Each number is 128 + 24 x the weight over its row's rms, rounded and kept within 0 to 255. Layers, rows and columns count from 0. Numbers have three digits each. The size before them is the row's rms in percent of the matrix's.

# down: layer 5 MLP down (transposed), 1024x256, rms 0.0371, rows 906-1005, columns 64-127
# up: layer 5 MLP up, 1024x256, rms 0.0385, rows 907-1006, columns 64-127
down906 101:120176158138138100127144082145096152130097087135137132110103143155134137129089104117119103156118133159149150162119144143110173103126131141168127093130138143117092074131129153123145158105139132
up907 108:116110146082087144136181138114095112144108173131139132133148153126155129123120165134151155133130143132109103170119104155126123141086105117116102165120138070115145136133076142079137136082169116
down907 109:164139125133168147126156129122152114114129154115127138116130159112128133114126127136114149141108092151105148094159118104091113099167096134128150132147108152118086116077155150110124136126169135
up908 101:121119131111093130152074116150153102143141160124115147166114152146097123114122152107120136135147131142127131137147162134119157120128088099118093091111108089169120152116146143144122149121165141
down908 105:148147098155142146112125147152147143134128124084175089128134156094110128142100096122144120118100147112153108124138096140140128099129098153148088144139136171132107152123152107119153105116139127
up909 105:156118081115169103169123061156121125149165110169120163153188138131117129160124115121104106126130129175136104125163088124133186162108127117080124127106083135131075132134123110100109124145154190
down909 111:120135156118123132140128131156106108138144127065144167108149109118094111111115114133125100077152137180098127126158133120136148072167161137114153141155140107126139128141103150126132102159104119
up910 104:149156162110127059121104140161138114143090142143150153146132145130109192183147121146093110101143129150120161138130172142133151080123101120132121185120133120115144113124158152118118118154084165
down910 105:122151109131165140138156065154136160125134118109170137083094147129096077099099121139149144150126079084157137172117106164105112133169147137122137107120097166104151138129183127135085129099102152
up911 104:108123112105122141124145104148074128112120186189116138153135135117174120119098166143160163168097117119144116158104119142124110137102119171097146104090158128120130121159133125129104165117144117
down911 107:132145109128123133112091136095154153131127113141133101129139087128148100156156134117134109126147138098138151128103165128128088060132145110140141133150150134129114154093080123129108125163117097
up912 104:112138162124122168147139099118127101128158211145115148130149133120122146130128114107148125091144145156114140163206102164115137129104109083110112112143105135124125122120104133119111131105094165
down912 108:144137139113087129125143099100141116100140156110147153099117119120137151094142095142121103127110138159179126129091141150149155120089113135155183132117135163126168165122119113119132130104104095
up913 106:159122107122089129132109034100149091132150201145134144133186135125126113140132131102125143146135133133120125127151102144133160103135089099114115177138135110146145118172146160157135152112078126
down913 105:095174143150127107131100182130154129128134161157119126131169089133116153156122133141149116134155128080150145117115140120121086147163126180128151091111139116135074093141150134125112144135129130
up914 103:128146146156119141094141132124126142138101170127150146159095157165120097145095126144174120152128131095113130146143153139084095131133114092125103164158144142105157146116152130092124101120113092
down914 101:148129161096116126110182174138148081146114105157105152110130149153128137130096125139089156151162119096138125133128119121132107119165140147120128109100073114139131140153141072132103080112099160
up915 096:146153147124133107134131136153101114112110162126153150165097134111122133134135115127143148144125124116152125164136176088115133100126091129088115146111133120157154134119116161156141164070125135
down915 097:121133098152108174096112143128115149171119117093120106084121105134108154137097124096147118133083168118127116145132158153112094146095093112133156078108106120104133119106187158139181138125138148
up916 091:091164144131127100163110089114134125118092115171105155138141147093128132128128121144136132168127142120108144147095143121103146106107127111168141111111111109128174092174166158163121129097106118
down916 087:134139172137130160118096135134110101162117130136141114097077110145141094119164171088127103121089138142155120108131142116124124120153124138123178134111138139071122138143184157130116173119134153
up917 097:132149143159153162127111109124084132141114141141135130155141113107135150171112141128105058161138140132145160113125141099103147110127145097120111160112137157110147122141087162111132140140094162
down917 099:091159127126088069109118137132144126155090144097137155158082122124127103138158154138129100129088136116136124126103111129093090162134127129110157136106126113125173145120128093142096161138138100
up918 104:127146136130112096092153096168122098116128146142097147124142148125125116141136172126112129142103163118093126148111110084128097147092060098127108102125129135109130130139133125080137105133130139
down918 103:146117122074116147155155144134131099124134121114159148155129131134113095140097107118152143175138117098140073133145124139124115142113063113175162100138112100135112148136126085105119149154110122
up919 104:109188112123146146134131119144164104136152076129139162161175141134147184154084142080190111142163156144088119137135154128146153159076131111102126133154134103131128098103109137150138143151126118
down919 108:138127115150085113109109098122086152106118120160183134109121079101132156097123084117074134120085128108127112102146158150130121090144140129108127156146160126113131151157134148110112090154142177
up920 105:092139097111122123163118141146132150122129112185157148143146159144132138161111101138104128127148182136108152130169083150130147144120141144056130112114084108148120107123155095129121113131159176
down920 108:145138109136102128147116109135139124158137148120194155141116101130114103095137101104099132165141124144129091146162110108158113118126115085139149177156187102147128148140112109131096099174129128
up921 109:125121192126108080140147151192092133134111175148137136123165128128116145124110141112125143139146145135094155157106146118135160098124124130147088112116081101124150113114118140083085124115139167
down921 113:095144115107094174109118099100107115080170152129127102132113119091131161123149100086100143074118142151176121084132098157143104135130160119151138087126120144163085086134126110114149096145140077
up922 102:110120129122126143115132104127137125130120167133104142130166116146143166104121168165107146084125111144142098117137147142149173090107105122151125116143126132105174136111164134149106115132089117
down922 102:145150116124148131103095112142149102168098100169129167111103131099139142140144130173109144139136159134139078181148147136141139142143150114112066133141143122154170111138119143152140153110157150
up923 095:105146127170137151127144105154137149150165119144158180153094137141152132153090112123175131096139162152101170135093131107094116136121125104100127147146105122136156123144140127123147041135095166
down923 093:104119131109157150095186130153109119141122161094102141139119134136136114111101141092138126153123123097128130095153126142137142117112163120120168113108140082129105116142139123145097127121135118
up924 101:132121148100128154117122066144091097096078138147138127149163122132151133192105146110165100099136140116140120169072126126139139169119164095104113174146099124133122113127124120094148150159179155
down924 099:191156152114128134117121142126136127167142116099104104122120096103162124107094116104096116145115103110176148140152143124112165102089092092138144150125132109133188149130093142155095108089127146
up925 099:072188100140150122098150098121116125129163137152124111140158125131149181156121166112135174139093093149082134141125166121122170147096113129146122122154112129126106163114122184120121145087144128
down925 104:124118107143141158182073136149139095150109158125157115083140132113144141107120140177133131136147167127122112117119128086136128116138112154118163167118132143123129094097135101136157165170154119
up926 099:136105132072085123118178079190127118125109133122183178153088148129107169133115142118153091107146117098158172119138107126113155142141121148053132149120139098128113146128124158122123116134118141
down926 092:142103143110142206111127138114118100170139127153099081099111130135157100082156129111135146133105146140108115141131125086140119152142128153104102108160172118103133099144120140149119116126108144
up927 101:098200135117124070153133097167090165117133076132116156142152151099168110170139169129149126162136116161140123139145086123082125129121124123102117155089131137111162119121112163113116123120114122
down927 099:107126081125130152120117126106160098162121158085156159089118168126131093106110117192114129117129098135109120176129114121120097104104144139153094141125137109148092104131109142137153123123133094
up928 102:085114148123143135095159126103149146105103107118181144172138165133100157116099119157109112163149109130155068136133135129110113109111164122128131124118119119126096146085109108129081096114103111
down928 103:118148043162125102139099094107129137136150116146108115143139162165112112125133140113113157121131094156136087078092142135142178119113157096090175124110053109105135122166135091121133144107105124
up929 107:102142136102139189141110114127175083084140135118157195153149167114162120145100145131098156104133124126137162126152120116131122123102092088121114137112151068136136163093135168116107127144117152
down929 109:130149128129160162126118118102099155152121118115103171128133095166135116100130114148116098136129168159124186129122115099136115101141102127124121145137142122143121080151165089136128111150105116
up930 100:075114145147138117142148150139106133093100151133147160151095144130117104106106160127152169120126124117091149141119094097151106126127134165125126132118118132104140193120127129156053114103138118
down930 101:157109131164114137133095131128134117110139162143139128115129142103148122104142095128136130191112118080072163125136119131102144147180147109166090165119104149120164085169138114111137138113096131
up931 107:114171138168103089094118145106139098136158159152131148147115163164140110131100150121132167162117101139124136153113160086103103067109104142124125122129087142113196181117115135108119125099099144
down931 106:155107114154147148171178121148148097109140142139107129141070144132132146129137138128092122158110118107095139138138118120138160116115129146151128111181167128106111161123132097146130111159161104
up932 108:119074140084143100169110108150103129118177109144113141133138133147122102140148115155128125104141107106156122138150096169114135122075153125130114126166072101137105169116105151162110122138150133
down932 110:148138156141110111155154151133166127163145121137089088130148127165112174141116142150131088111155115185125100110100089167121122124121067102124129106156149140119156153161125129127143173193137130
up933 104:136120111130115091125144087114140111138167102119167146152173110131104114115106148108137184101140158131119139140097137122149204106131152135118104183165076123135136167122161174143130119073101128
down933 104:120158116098132123136113120183131121126103143132144115113139169133170146116151128155145116114160117153074096115123122151176096067169157144089129098103130128146129113147128150119106115147114132
up934 093:106120168116146147158174092168107127138095131133140129134107134167057118116137104203153159112160094094145163114145160137088127135125140103118110118085112130125156172135126165131132090131123138
down934 087:150165153125098130111110151110141132105153136145138056165120123116138116144120069113127129140112143143117101073110146147133164127120130147119145096126161126142097146097077072115136147100158128
up935 100:122133156111089118144140104119111086090133097109145157125115155100153110138111156168132123172098093154113117138154138139080132119080134135115114141103136125119145155137146115083158128096136144
down935 104:140131093155097123167124152121138147087182115103165112104157151146128085124118136126175134150132110118171107135108121097152118145154106112101181142126105135155090130140116061147123159126121049
up936 097:125184121139083129152164119157148160101131139141142167158102081133117116108101117132064156076119102130132111111142112153126106116132123127083135143162118103122172159131131146149116108123113125
down936 099:093142104105136105128140133146141133069120107156183162134145112109157100119143179124156126136126112101127104145106129127110134138152073077123127103156115093071123122129117100089115133130124149
up937 105:119140174149097140126148134125084134088106115121185131134122194167116146116100134118156085125132119144163137153148150145126087117111151163149090176123119138098127110132123157122079147121099095
down937 109:135133113110159091150087112149110160118138134098135138100123112085089145134154152152134098110135085139167101164093130121161178124134115075150123123093079159145104149152130119079131128101110095
up938 092:105121137074090120156099115092160102106123121123095153145108126173124125163106111133137103146130090147136112137150138142084129159133091146130110146108141116127126119123128139103133110144109169
down938 095:141094103136125131142110131188154093136109131120123137109126127131135142152136159145150151085151177147109115142128135138112120114091138166091100152134155134169140168131105150135124108110126108
up939 095:147146143119105116102121130127147126132073139141137137142096141121126162109094123119137128102130148147137125140160130166116135143101120142104131118129094124150146135146161111120088166124132166
down939 093:095101132083131131095162129144142149157124112113118143149129085133120157125088096092126072113112119094081108138128106127142140110167097146100170180129120146144175093151152139144142118109125102
up940 096:102143131141176126138159071139119104110180137185130148126155121120092120158149160120169109126084127128090134139099114104144137117151152093125110143099108138117120130101108113127096081130096130
down940 096:160146089122148141144115172160125104145160113088150111152102170118135129104138119114123096163150136146149154091166111156123141099114109131106156137105152120077130122129145152158113194124116143
up941 100:088111152135095157153165093139123122121118128114137130160134140138101125164138111120117109124084108128117159136149125122112113150096115124156111106106118074075103157130115134084131139091159175
down941 101:162141110179155112129124127139108127142121119146158157100177165145098110111151116099153082137133140112095108131093138099130158106106146131112110120110148116185107120140103151120115133122147111
up942 104:113157146112134157102139117104171120142134162150087126167130131115077148115130112128132154151185099128108105134109125114115147163088104117091113142128064108121119156119100144189079111117120172
down942 114:100158095149130123119113129172123135076182096128129080115165160119157114119093182142140138116139104130154135069118167126116147131132132151129137132136121155069127132147145118108111109111150146
up943 104:113152152128126126149119132096131131139115157143113133157165162148113122129131131075155127142156111149116169131110127168145159162104109139135105128129102105123153150144124134106134129076091133
down943 109:131125157129142121111131104152107106102167105085147162104167072137128170105183131129116125148150116097149136168086100121134082143109134122109160193125130093132182118114159147119100147084160149
up944 104:109098107145093123122108106093148111128149155124076148141149196127131149114119137157162147131086130136121117147151164110089117099087132161111105095165148094092095108136166123098143138107140157
down944 104:168168104106109127128090095097075105091120156154122145113124076152135122147099124124106121148114122119145117149135125127108096116147112153172138127140135123162172088100109131125121142136120091
up945 107:136131145161138154136106068123131097092121135122112138154135133146127138107120134134104120082145106076117127156144173151094128165111118121120116136096123135147137153138175131132095074097163173
down945 111:155131130123167119133116135082159126141130124107112138124141128126147132097152055172107099140106108165099111127159136154115122095154137133120143102116095101134090105181159114117141116172134128
up946 101:156091111130119119117142104145138104112179124159109166169110116137111155118115180148121145104163131121143129117141129164156178087125144161110146104109126120145172162098066124157134120128128156
down946 099:127117093116106116151136106101122116155141121153101132142126128106149115127134115145095141125151115117120127084158115100142104118123099120140212143138167085124119166103119148099135106105127064
up947 093:103131118116121149144120130113127141161133118129149142155109192159161134171102116177123141127114118107135163136122167125064095170125117113132121117115146107086145120091102124131150110107122123
down947 092:121149127134161113113125131177110116106083126131088136115118145162119145088119137105116129138114072165117156114124104135104112115099157127103106091138123122128123161147163120103128153116184148
up948 104:137139119109119169134127091103118115107157138129148152134109120153145136143097138117139084116141153116108109131138108114124135161125131095104115173133130078104154186120159108134101091118132114
down948 106:115141132126122111118052118141109176165132123119069109131158119166168139167173172143130095118128150124155136155128165121189154154116123121116113146139155136142133093152129126125118138138108125
up949 102:173140146116095135121161099168155103084158131154149158152115166113142187134124144165161132116132085156133115138136115119097172078136121141137119178137108147115118127155101132128054151142103116
down949 106:150126134125173137138117191130120138130111141111141134113156094135083120130128147124130129120145104111126165143118157111096142121152093143090061148173149120134110129073162096131095168144163144
up950 094:101123112157118158111141142120098129077086120163127138138154122125098146141099125120153130175128102134133177109118128170054094114140173126122124143090094131110145122107146114105113142110142167
down950 087:146179172065143161090150098118151120206137118142115128169128082140131116150125106104120094145112170111075148101111144157119135105117082113134173089136156108156144145125131102170103170169131111
up951 097:146091115096114113140123140137117110124131164137142150141164097102075106172115121097155106150155104083103126131125105099135130098150124150158116147156103096148129139157097141124102150172104116
down951 094:150132136143131145162121128123115135112088115134094140088139105132134170108150143106102141146138157133118138170121140119146136138129183098101112140126143128117120096161118099103125142134125138
up952 093:108118096123129138130138090129124141102144096155166132171104140133127119142085131132167137155144111088164131129169125132107116119122142066153132136103100106100158106078133125111136117116102138
down952 090:160116115158159109139113146159093104135133114138120134126113144119110172121103091142112131141113095153109157158105167131106140109153149157109107140173115117175134140132120111166130140095124135
up953 105:189150154149134123127159134106156149100128163118135127157111120178098143163107144088173134090126115101127129116118138132118114162134132118128110147151133124113109122133140092126112129109104123
down953 113:097139127099107156063104143151084132148115129171122190115138126112098156105105092176120107144108121167119139135122141098120134127119118152137110146116129110098156081154114116160120101109162117
up954 107:153104110151086121152146138147172096104119117125180172133130140137077103127118157111126113120138128150111155134145085133093157109112135091115104157146086094151135150132106154153129123147134143
down954 108:111137129138096159110103143144134080139157138088121190095080135118135193127133093164161125115144158125128111155118134120132159104132144125141099123119128104137163096124132112147160087148118149
up955 090:096142156082100107107186141102122111132116148101120137120118145113095126119101103166125117089163121110136165142124156141144114164131107139075103090115122108113153198156100112132115124102126166
down955 088:137125108135100122133135090141153117091118107170151099163140149130152118109103090130139163113136150121109115076090132114100161182118170138152188133130121127098125172141106109097124105135142155
up956 102:143171141133126137108124143168098133129118119142149144139168143108117136130106133141128142187145117130148140153121156100147142107098132090154126142125119108127091104111119102158155131135114110
down956 105:107134102157090104091152115151144103114124157113122154124105137099129126109113142153125127137125095146112139134148121113130108132165130130124112152121111183115167106187139138177096131099119110
up957 097:122146144120100178152137116121127153093146145126170152153114184135133140142111120152118119144110139118103144135130091115101134103132133066113109172096092117124157133117122144144099085142108147
down957 097:123096095133084149132150135135140101159135129104107099102123112084101106112123123149138139121128130155144126132178113128111159122135108161145138150125089154115107132170177113140139089139152142
up958 102:124108136113103181120113108123129168121158177117127145160113139171110139134136194188102142189137102113123128130150111109087132125129130118149130132098115153122166113137134137132108107124120131
down958 104:088108098135144101140126154137112120125140129113115132074136128134134109136120102153129105098123122109108135144138151100090051160148167133088109089124121112134144150176133146094153102118132154
up959 105:063152159119087115101151139167130132130169141136122138177115106147129169098110111105137148124119124145119144124190110129147156093103097123099132126115104131118192152117128134150136173122112112
down959 104:175124114153123187112145110142097156116120092153104134101126139131129106104128123119168150100138162147123146152119115140173123148127105176086104119177120118086033107126122118140116140121138096
up960 108:153113145131110166174130098137067145156128115145122150140143122147136167217147173102110119139120141143104166135114128156102140101086103118137120152156127130136127145126122146124125138146115191
down960 113:153158162113159138111159112151099121100060145119129111137174098145171153098151133140130151106150141118166153163091140136133108128090125076115119147115138152111138115104123091100095130112149185
up961 103:124101117104126165113134116135119137138118144164095125161151138162148134128134129139131081134153157154138125149104111081110141143125095124084125140136157109154180120119133122110129155152101142
down961 109:121146075105105127129149177090159150172128119121128136131118155111108087111115127136170117139111103160135123137137119161112161124107171160126161130151086127138137148133100100146145152145088110
up962 099:116133131145072111153104138161110150085103162164169145135142167113127147141093178147187113104135142127134174130111116122116093170106148128088123123139125142156169093101151132121104140119166165
down962 095:166116129101116146119097093154112110158108104114137117117110114173101138118122111102127107127173149129124132140163125115080136094131058099162220089129102152123123115104153176145139172130118158
up963 098:104128138099131135146160127132125134094116169147109140131119148181118106127110138157152106177138171104127155143116068085074137156138092127096126119111124118137141086102134142179073117124133156
down963 093:131061127114167128110135140092137121158147143120109149142194151117146104125120110153078136140115094128181138131085116146110145124104156108133140147111169140133138103125128103127157100116155093
up964 092:129170110128175122154146136132168130100083098128109129165167141124110128144122144141156186140141096162115108129173142137134100146094119157144121126126126144126174133131143120137111132139083114
down964 089:106125152153098105129114126165130133134127123146107115083148177111110126100124117173123102104114164135137085108117155121090102141101142139132119102074064153106147144086144142127124140124137160
up965 106:160117122119145121123172130172159131100102137124149184149104139132108138134096143138138132112099153158156146138131138128124119124141126147182089148170153131107125145144141131149115118148097150
down965 106:124166134144147153147133162146101119126112134140158126115133128122171119184141124144115127108126159140118148093093096121178145064120133129114126115119111163150133122114151052145163146143121125
up966 110:111139169103062108133139132163112162107128121135125138139136145134115116184110160133099126155087129125145118158152132097093164141135144173103108082085109135118141127122110134162115131114131123
down966 117:099123142160146107130110109086129130156106107111116165105150092133135153179144146101139135152096147129187088147107087141149080139113138146158124138164235110125133144135109147115145148140091104
up967 093:158113131118115160201112097135117114155143086186126160153134110138138108142125101171100078065125137125110119117139134124109133137116127150104112111124113145163171166116126115117167077105122142
down967 090:137180135110140098084088104123138146135100157103153152122150125139070128180115084130125129172159141107127126125154170150117126104075126083152162125136147085157132167140090167141114129138123134
up968 098:161108132145092147164110107160202093114168145084165178121134161078132136137126144159104143156143152160133129168110129151137114110146149092156104111138130121109149123139107105139127159064131156
down968 095:113078089142100123140153136108163192190168078105114146126144131154105090158132110133138119158103185128087147129122126154128125143110096119122178103102116142123069126173168135134148141109122121
up969 096:145120188130106100131154125118171144109122141137095141170120150149081103092149108105110129118147120096126125143097101111100125099122121129101116135133109101120163142125164149107134182083126156
down969 095:129137111119157100179157140092092140131128180148135139093103134131130153113141164169135121108086155115131148105168138116113146097115139126156097132161139106094102165126131122104123103159097155
up970 100:102126121135197154135165144105094141156070182154139148144112126078126104135105136155182129098117120099138144129132129099094118086118116106102144147131147142129111131123117131152138090070154121
down970 092:138126132177109123099121130157152150113098147168154118146143140131140117168146149101130095116108161085112161059161118124114147081127107122131248126141126098131150126105098081140125129140092092
up971 104:117108109141138129156147113145136146138120141116104148138112129170156098124110118131140128181107107154117134144138137120074128083103109112083103120069126121143154160151124120126133144136135132
down971 112:089115134114091087133076113130166148135128101120143133120145093147094147164147096109145111126104158079175104150078114152166194195142127116118096135127159131121143109142153117121137165152138139
up972 097:096133117109116113110099098134162122127118129155117142137145112123142098139113174133125131095157108119128156141138135139125174121102157139113118160144145100151142151144132143143174130141159109
down972 096:138123170103126110104148124139144125127148122142149148136085083100101135121104114136135127155109145115122149131170117131139089089138115139127138127106146139165198126134105123068127152158161170
up973 099:163143120126111161115157143096109148116090195157137131140131149124120149153110164108124173109140164146135119138137115092125146110099103124117122180071129142120131120143124140112152171099103150
down973 095:141111151093140133121102123123059112162130161116134126141114090124097110137107100106093096141123154122092153123096142109123175110090137132156153088121138130108157089104154147108171100136131126
up974 097:126137119071144129136119063129092142117176121135127122144153156107095190111120162136150125163144138090109149142144142177147098143130133074126111103107120121121166127149166155124087156071117130
down974 100:105123126149165136163119112152092097169099126147128076119091077120141133119121139140066133103134129116106135107111103107111102112143142108106138159106147166137123102110105094064159097114173141
up975 110:168121121141104105146137106158120101182126142134160169167129137149121131160100128116098129110183158142136122131096142164111136122110091102109128111177136136137112112108115120127105112096138159
down975 116:133124142124096155128146131139176123109143116125092174129121172111125102141130121129128148123092133162122150098099119176101168130173133165162134108086100124079080148182111101122116154180128142
up976 099:080108130126099159088139151151133107142132162142075141141122129138156131114107168145169158125123115136136158144103099116114127146135074123094119123081143099135109128170096156063101132130142159
down976 092:119120144126133119095164159096138126095088137118135101118121121125123104136086116091147125117129120112116135089138164091109121119152102179107243130141131103120156139184132132165136162168127083
up977 106:134130123128118106111163140214127167113129144128140164150100153122118130148108119118097119110157149085126100141137101160144109129104082095103098121147133131106171158136132160132118108144150133
down977 109:128124145072119118157141098137085141101121097124166103105142091107114166088105090144131146100163151113134139128117160112124092127178131157185159120139136107106143131129097177114134160142129124
up978 106:100185139139142127097183149147136112120108132160127139125121108132122113155096139159103123086085172111121141150143103174107130151095087083131120120095133116146115147137155153162144113108127122
down978 108:114148134098132132112120076145156141141126112153196098117140163097148101128177110135112075104115127133121109165117128131159117118138145138122108190134135136106143113134113125102116163136118108
up979 093:104127118114119111146134114141132127095126140109098136148140140138164148098125107143161160140142115140142122142132129090120119113105117132054128103099151105099106118123170156137122126121150128
down979 092:124150110136116094109095104102156100132146148113187136114132150134117062128133090113114122123108132137151094141194156153097123101135100151124097176119161087137160150159139132113090124120140150
up980 095:138082139117134151140141112129145109103110124128156119123114117137169152103109163127185122108123149133129174120104157154109129146108147102119118124136127116100147124153132117116108127123084151
down980 093:143192124124139146134110120124075159142162091123144131127131099134153161165126135104110131152125148142132118109137170118132151142122109158123151093116122146164129119170124131127170094141099103
up981 104:129124167180135136098141140131140144133136165167128151127108147133154140131123154109108137122097141076097148168112134145141167135113118144131079158119136176160142154116123164148110113136112110
down981 106:103150139161123127081123171115133134169141099101161128112085132136136137150117085127135160146129135097123170128134131115177140108092102130120144145153125147152106138099150163092129153109130129
up982 100:119129125153146166103131119148118115116086150116142167134145112175107101182132140160130124109181100098105151155095092093112087128134128125121123169097101090121117116109126099123106086124127133
down982 099:102129166138129102109144183120106180157125134127160151093106130092118109151116099145135085136111125160182099122120138111132148144163154156137147105137144158142158137093173107117151144108124127
up983 101:101118145144147117129137093156089122078125149157130147130149128140138133160131149142105147155134109159151116144116110140116119112107125117153085158133112119123121126132136156098081137121138142
down983 104:097144145156153127090131132135124068171070105113141144128185112137132171117112112148099145085114119148133104087144109069092164128158157121111150130153121131172094139123096134165093133159091120
up984 101:103130128088117145142138104134113130084126120131141125136176141136109100153121146128139174160107114184133169136126159117144128109107144108153084136106131093103154129154146155114103129111119147
down984 101:159125116093114122111095166141127132166135124132108184121138133147129164126109166124093141131138116122136120148106114117119133126157182156105133138157141126129114106092142127165156126148139128
up985 092:134133133129094134112124137130139089162136161109105129184138130143133116098112108180069157134115076127164119127160130138111160108140113135144132112110156141159134133121090087124161152141153151
down985 093:141154142109141117141144115165092122105146101128154156091122167098142137156121127167130088148142149140096128141104152100154129128090120149128115170100100126112114114144176122118147128131101141
up986 101:122169141166150103154175105110124104110142108125136136121161157136113121201108143125137111112090104085132160140136098130136122142111113112111120170147081150127110155140121178140097122124171140
down986 099:105125141128089142129122118119147105146090144101114129087095125099132126117147101143130100150093156159184105120122136125121116122127159095068194140158134122127173134147081123127170119159068148
up987 103:110129132117149133107155148122133093089103129152181142158151122123111171129100169136151125127160158138124137148165167108140172128138125121129113138158195119120155135124086156112105143116135141
down987 103:141146123124105117142106132149127162163095108103153185093129110130064111100115093128172087108101148113135146161134090117075118163144148120129154099154129100159129064111128124144153183147100096
up988 097:103120158142140136151156138119167123119095107123155150158111174135112180112115153181114096115135113150121112143129156113128109113113147107147116195098114132094145127101142127161127149124098089
down988 094:138166136126108102103107157117129136083124143127144113134123109166090151121103134112139145087077141129175110141158132133128145158134104092098127109115116133151097147116130092112134133139117117
up989 098:120147079112133145119117095099152120101143123122119169141121112123109123090116113122133142119167144150080132149174138138098120121130093150137100162154104048128112156142162130101121075124116128
down989 096:152094143125145180167115121126096128122126156155156099149102127178135160166169135125122122125147135067095092120097083133160147150109171085108130107132137126158108122090135146116136154158125118
up990 090:144107154149128127141102126142108133125108146130129138134118105098142120200112128127139100109113132111130170126117141136084181115167122126099091133125164124145161087117132155109141102129088126
down990 090:107150065159124162169147152127101112102109120123116175143108140109147166105129127146128124150141153108081096122158137116134128104117094089159141142137127137086129120156121158111142131121137145
up991 106:142143124148125120093141123137140109107078173149147146153125185108101125140126155125108133163096097148115163176121157120099124092144119121158104142150106081133126129141140118135100112165146109
down991 109:126153134138116133143138089144138119129158129134152135104112092142121131131185131131134119126101141125135132114173061132120141129099113153133143127128112103089177160131143120143139111089135139
up992 095:160137139119103154127124104109145153076123137142111133144137206141120123138118138159112164100148158176132119110153120110143145127091093145113141134108151144105161142141123126088126122079126143
down992 088:128136118147143152116102150127134095153130099139125138158136148165132176121119115108125134119176174111099109048148148111155148126093103113114192142114099116100157130110124115127138143164102089
up993 111:129121109117084092127102106147139179136152144138119166116108156122122091110149154121141085134163143088134143119174102163142178164135117127105083183122128107097142130143140190122110088099120143
down993 118:107106158118168148117125114106137119096119139179136110145125165151113136147141147131082146132123115130131147151142117090086135078080142149140110151132125154131152143116149140114124115090121145
up994 095:145138095134127155179109139126147124128161108172141127126099146104143125111134156119122137157137133157147108140147140173138133148079095096142117140132097089125120123107135152119094147141132084
down994 093:158137159122126154160124094159149132123147140123136124099126083114123122149107107086136132144136172131155183135162148140093126144131090144150115125054136133119132145131129159107152119159111136
up995 090:107096115131126104135167104164101093098114108125157154139128114119129121133134163124098161132143123118151145110133161087086137127130131122143165118109119088081101136181141139131126084112162082
down995 081:110111126120119100135145134121133128124153152120160149148165161129143115137118102114127118088111131156114131035131124121120112123104062106133255119121122149143132100113175142129134114140135140
up996 097:124134112153141124167125116150118158152088132121111131135147119166120141122145145153152154143158132173121158140104107126120162153118130139102105152120179114099150104139143119145120104122127149
down996 094:132086117106099145119142162161142125166140156161122144143132172126145097153077169112149110137095108137178161099126152129072102126128105147133155124130111083145094123132085117101130112131127124
up997 097:153153167145101118134130115152088090094111135159142173136136111141113125132140161117097124132135145113118125178098099159127110097125111125150089148142165081114147148143154114149081124094116114
down997 094:184140113106145159122136079094116104099157100116155159071111149125136113141162121112125156120099136135119106146132179146111154085147086144133161139122119138131138129101116129161094110113095151
up998 094:119145130114121115110120128126130099100122136128143161152114134102101120150104109139165126134092089131098154133122133109074108114064154096151122165111110129142112130139101135082102073113131113
down998 089:157145103111171156155125164152151140136118068115160150114099131129113126116121144121125093139139127119141095114129125111119173104131141135110202146153091164114174108089148137158145099090112130
up999 101:111135113112117117130129136164135132141114162173114139150092137149133118108120165133126109142129104126162158149164128141081115136107132127141131111119165084120138105071126147142161137137196120
down999 097:157093141120124108101119113105198142128160092122145124132084116156120097126095134134124125112162160116093149123114137149134103075084095103142203139123134127118105160145085134146127102115119101
up1000 098:082108092106111148107148162193128125149107126122158145123138114127135132144118137164130124141088120150146117130155150099104151159142092122136123090127132150099135140145128090164121119170169128
down1000 093:156124129154093060125091106127126118100109164125120121130130132135122125122127148153123160140172117139128136095168111115136098076149120106118183120080152131167135093118117164149112133126122111
up1001 103:187140143163111085166097112152144124129117141144147125134108149127128145158147143181108118118141096117116133151097121113095153100091118164108126146145150097089171135113114146146108108105130162
down1001 099:129123129149116127160131112126150128095110132121109103108108107051075142123143145106138120131140086125109135117117112165110134076154108143138105159128097135129126151109123135158147071101089120
up1002 104:167152175172135097109117117119104147121147139165129162130114107157165167148148156125099111120104168156140110143108111114143126124091132087095121150119077140130194112103108129127096173151083151
down1002 108:147149155101121121135134122080136077133105151123115085123143106116125131132131134091105103181106153141125120126101151141084129123091178153105105113088163108159128124092114115135139147087103104
up1003 106:104127134151128164115150138147140169147067143131177142142135137123083128152110131093159150096137163109107143134128122119130112132152149145132091166128112135107142121135129146099110107121095133
down1003 107:147098138116114121184121107126106107197124111123138184153137123171077106086102119149124165112137105121142155133118139124098060096118100120122122107134160140134148144155131110130129138128096109
up1004 096:132106136158065149120141140123111119093115141139103120143120146093139131136129164127129135170116106131084097158116132141161150140069138111102111118091137086121127147109096119095109173144103112
down1004 098:125082099145167141136093076118162109108070160125147083126111143133138144107115140135121163118178166145106128108091124061137109143114141111128147116111133132102120143113156141056140159152163125
up1005 101:103148067112127126145129130121144114135099128146118144147147113115112157167104124160113156093121125106114117118146108147129158140096106142108118099147141153114137114185121105111137105106157135
down1005 101:144099117109089133119087141165098119118138124126130123140133092143163162140139137116128117100142130147134147130162117130099116135145157109154159143127170122141159123082105137114110130142127149
up1006 105:156172112137105175131138150116173112118144147131150198141129123189056108142120156134114126120108104122124132126156139120120171133145128102156126142132085157113165113138096110155096104126102159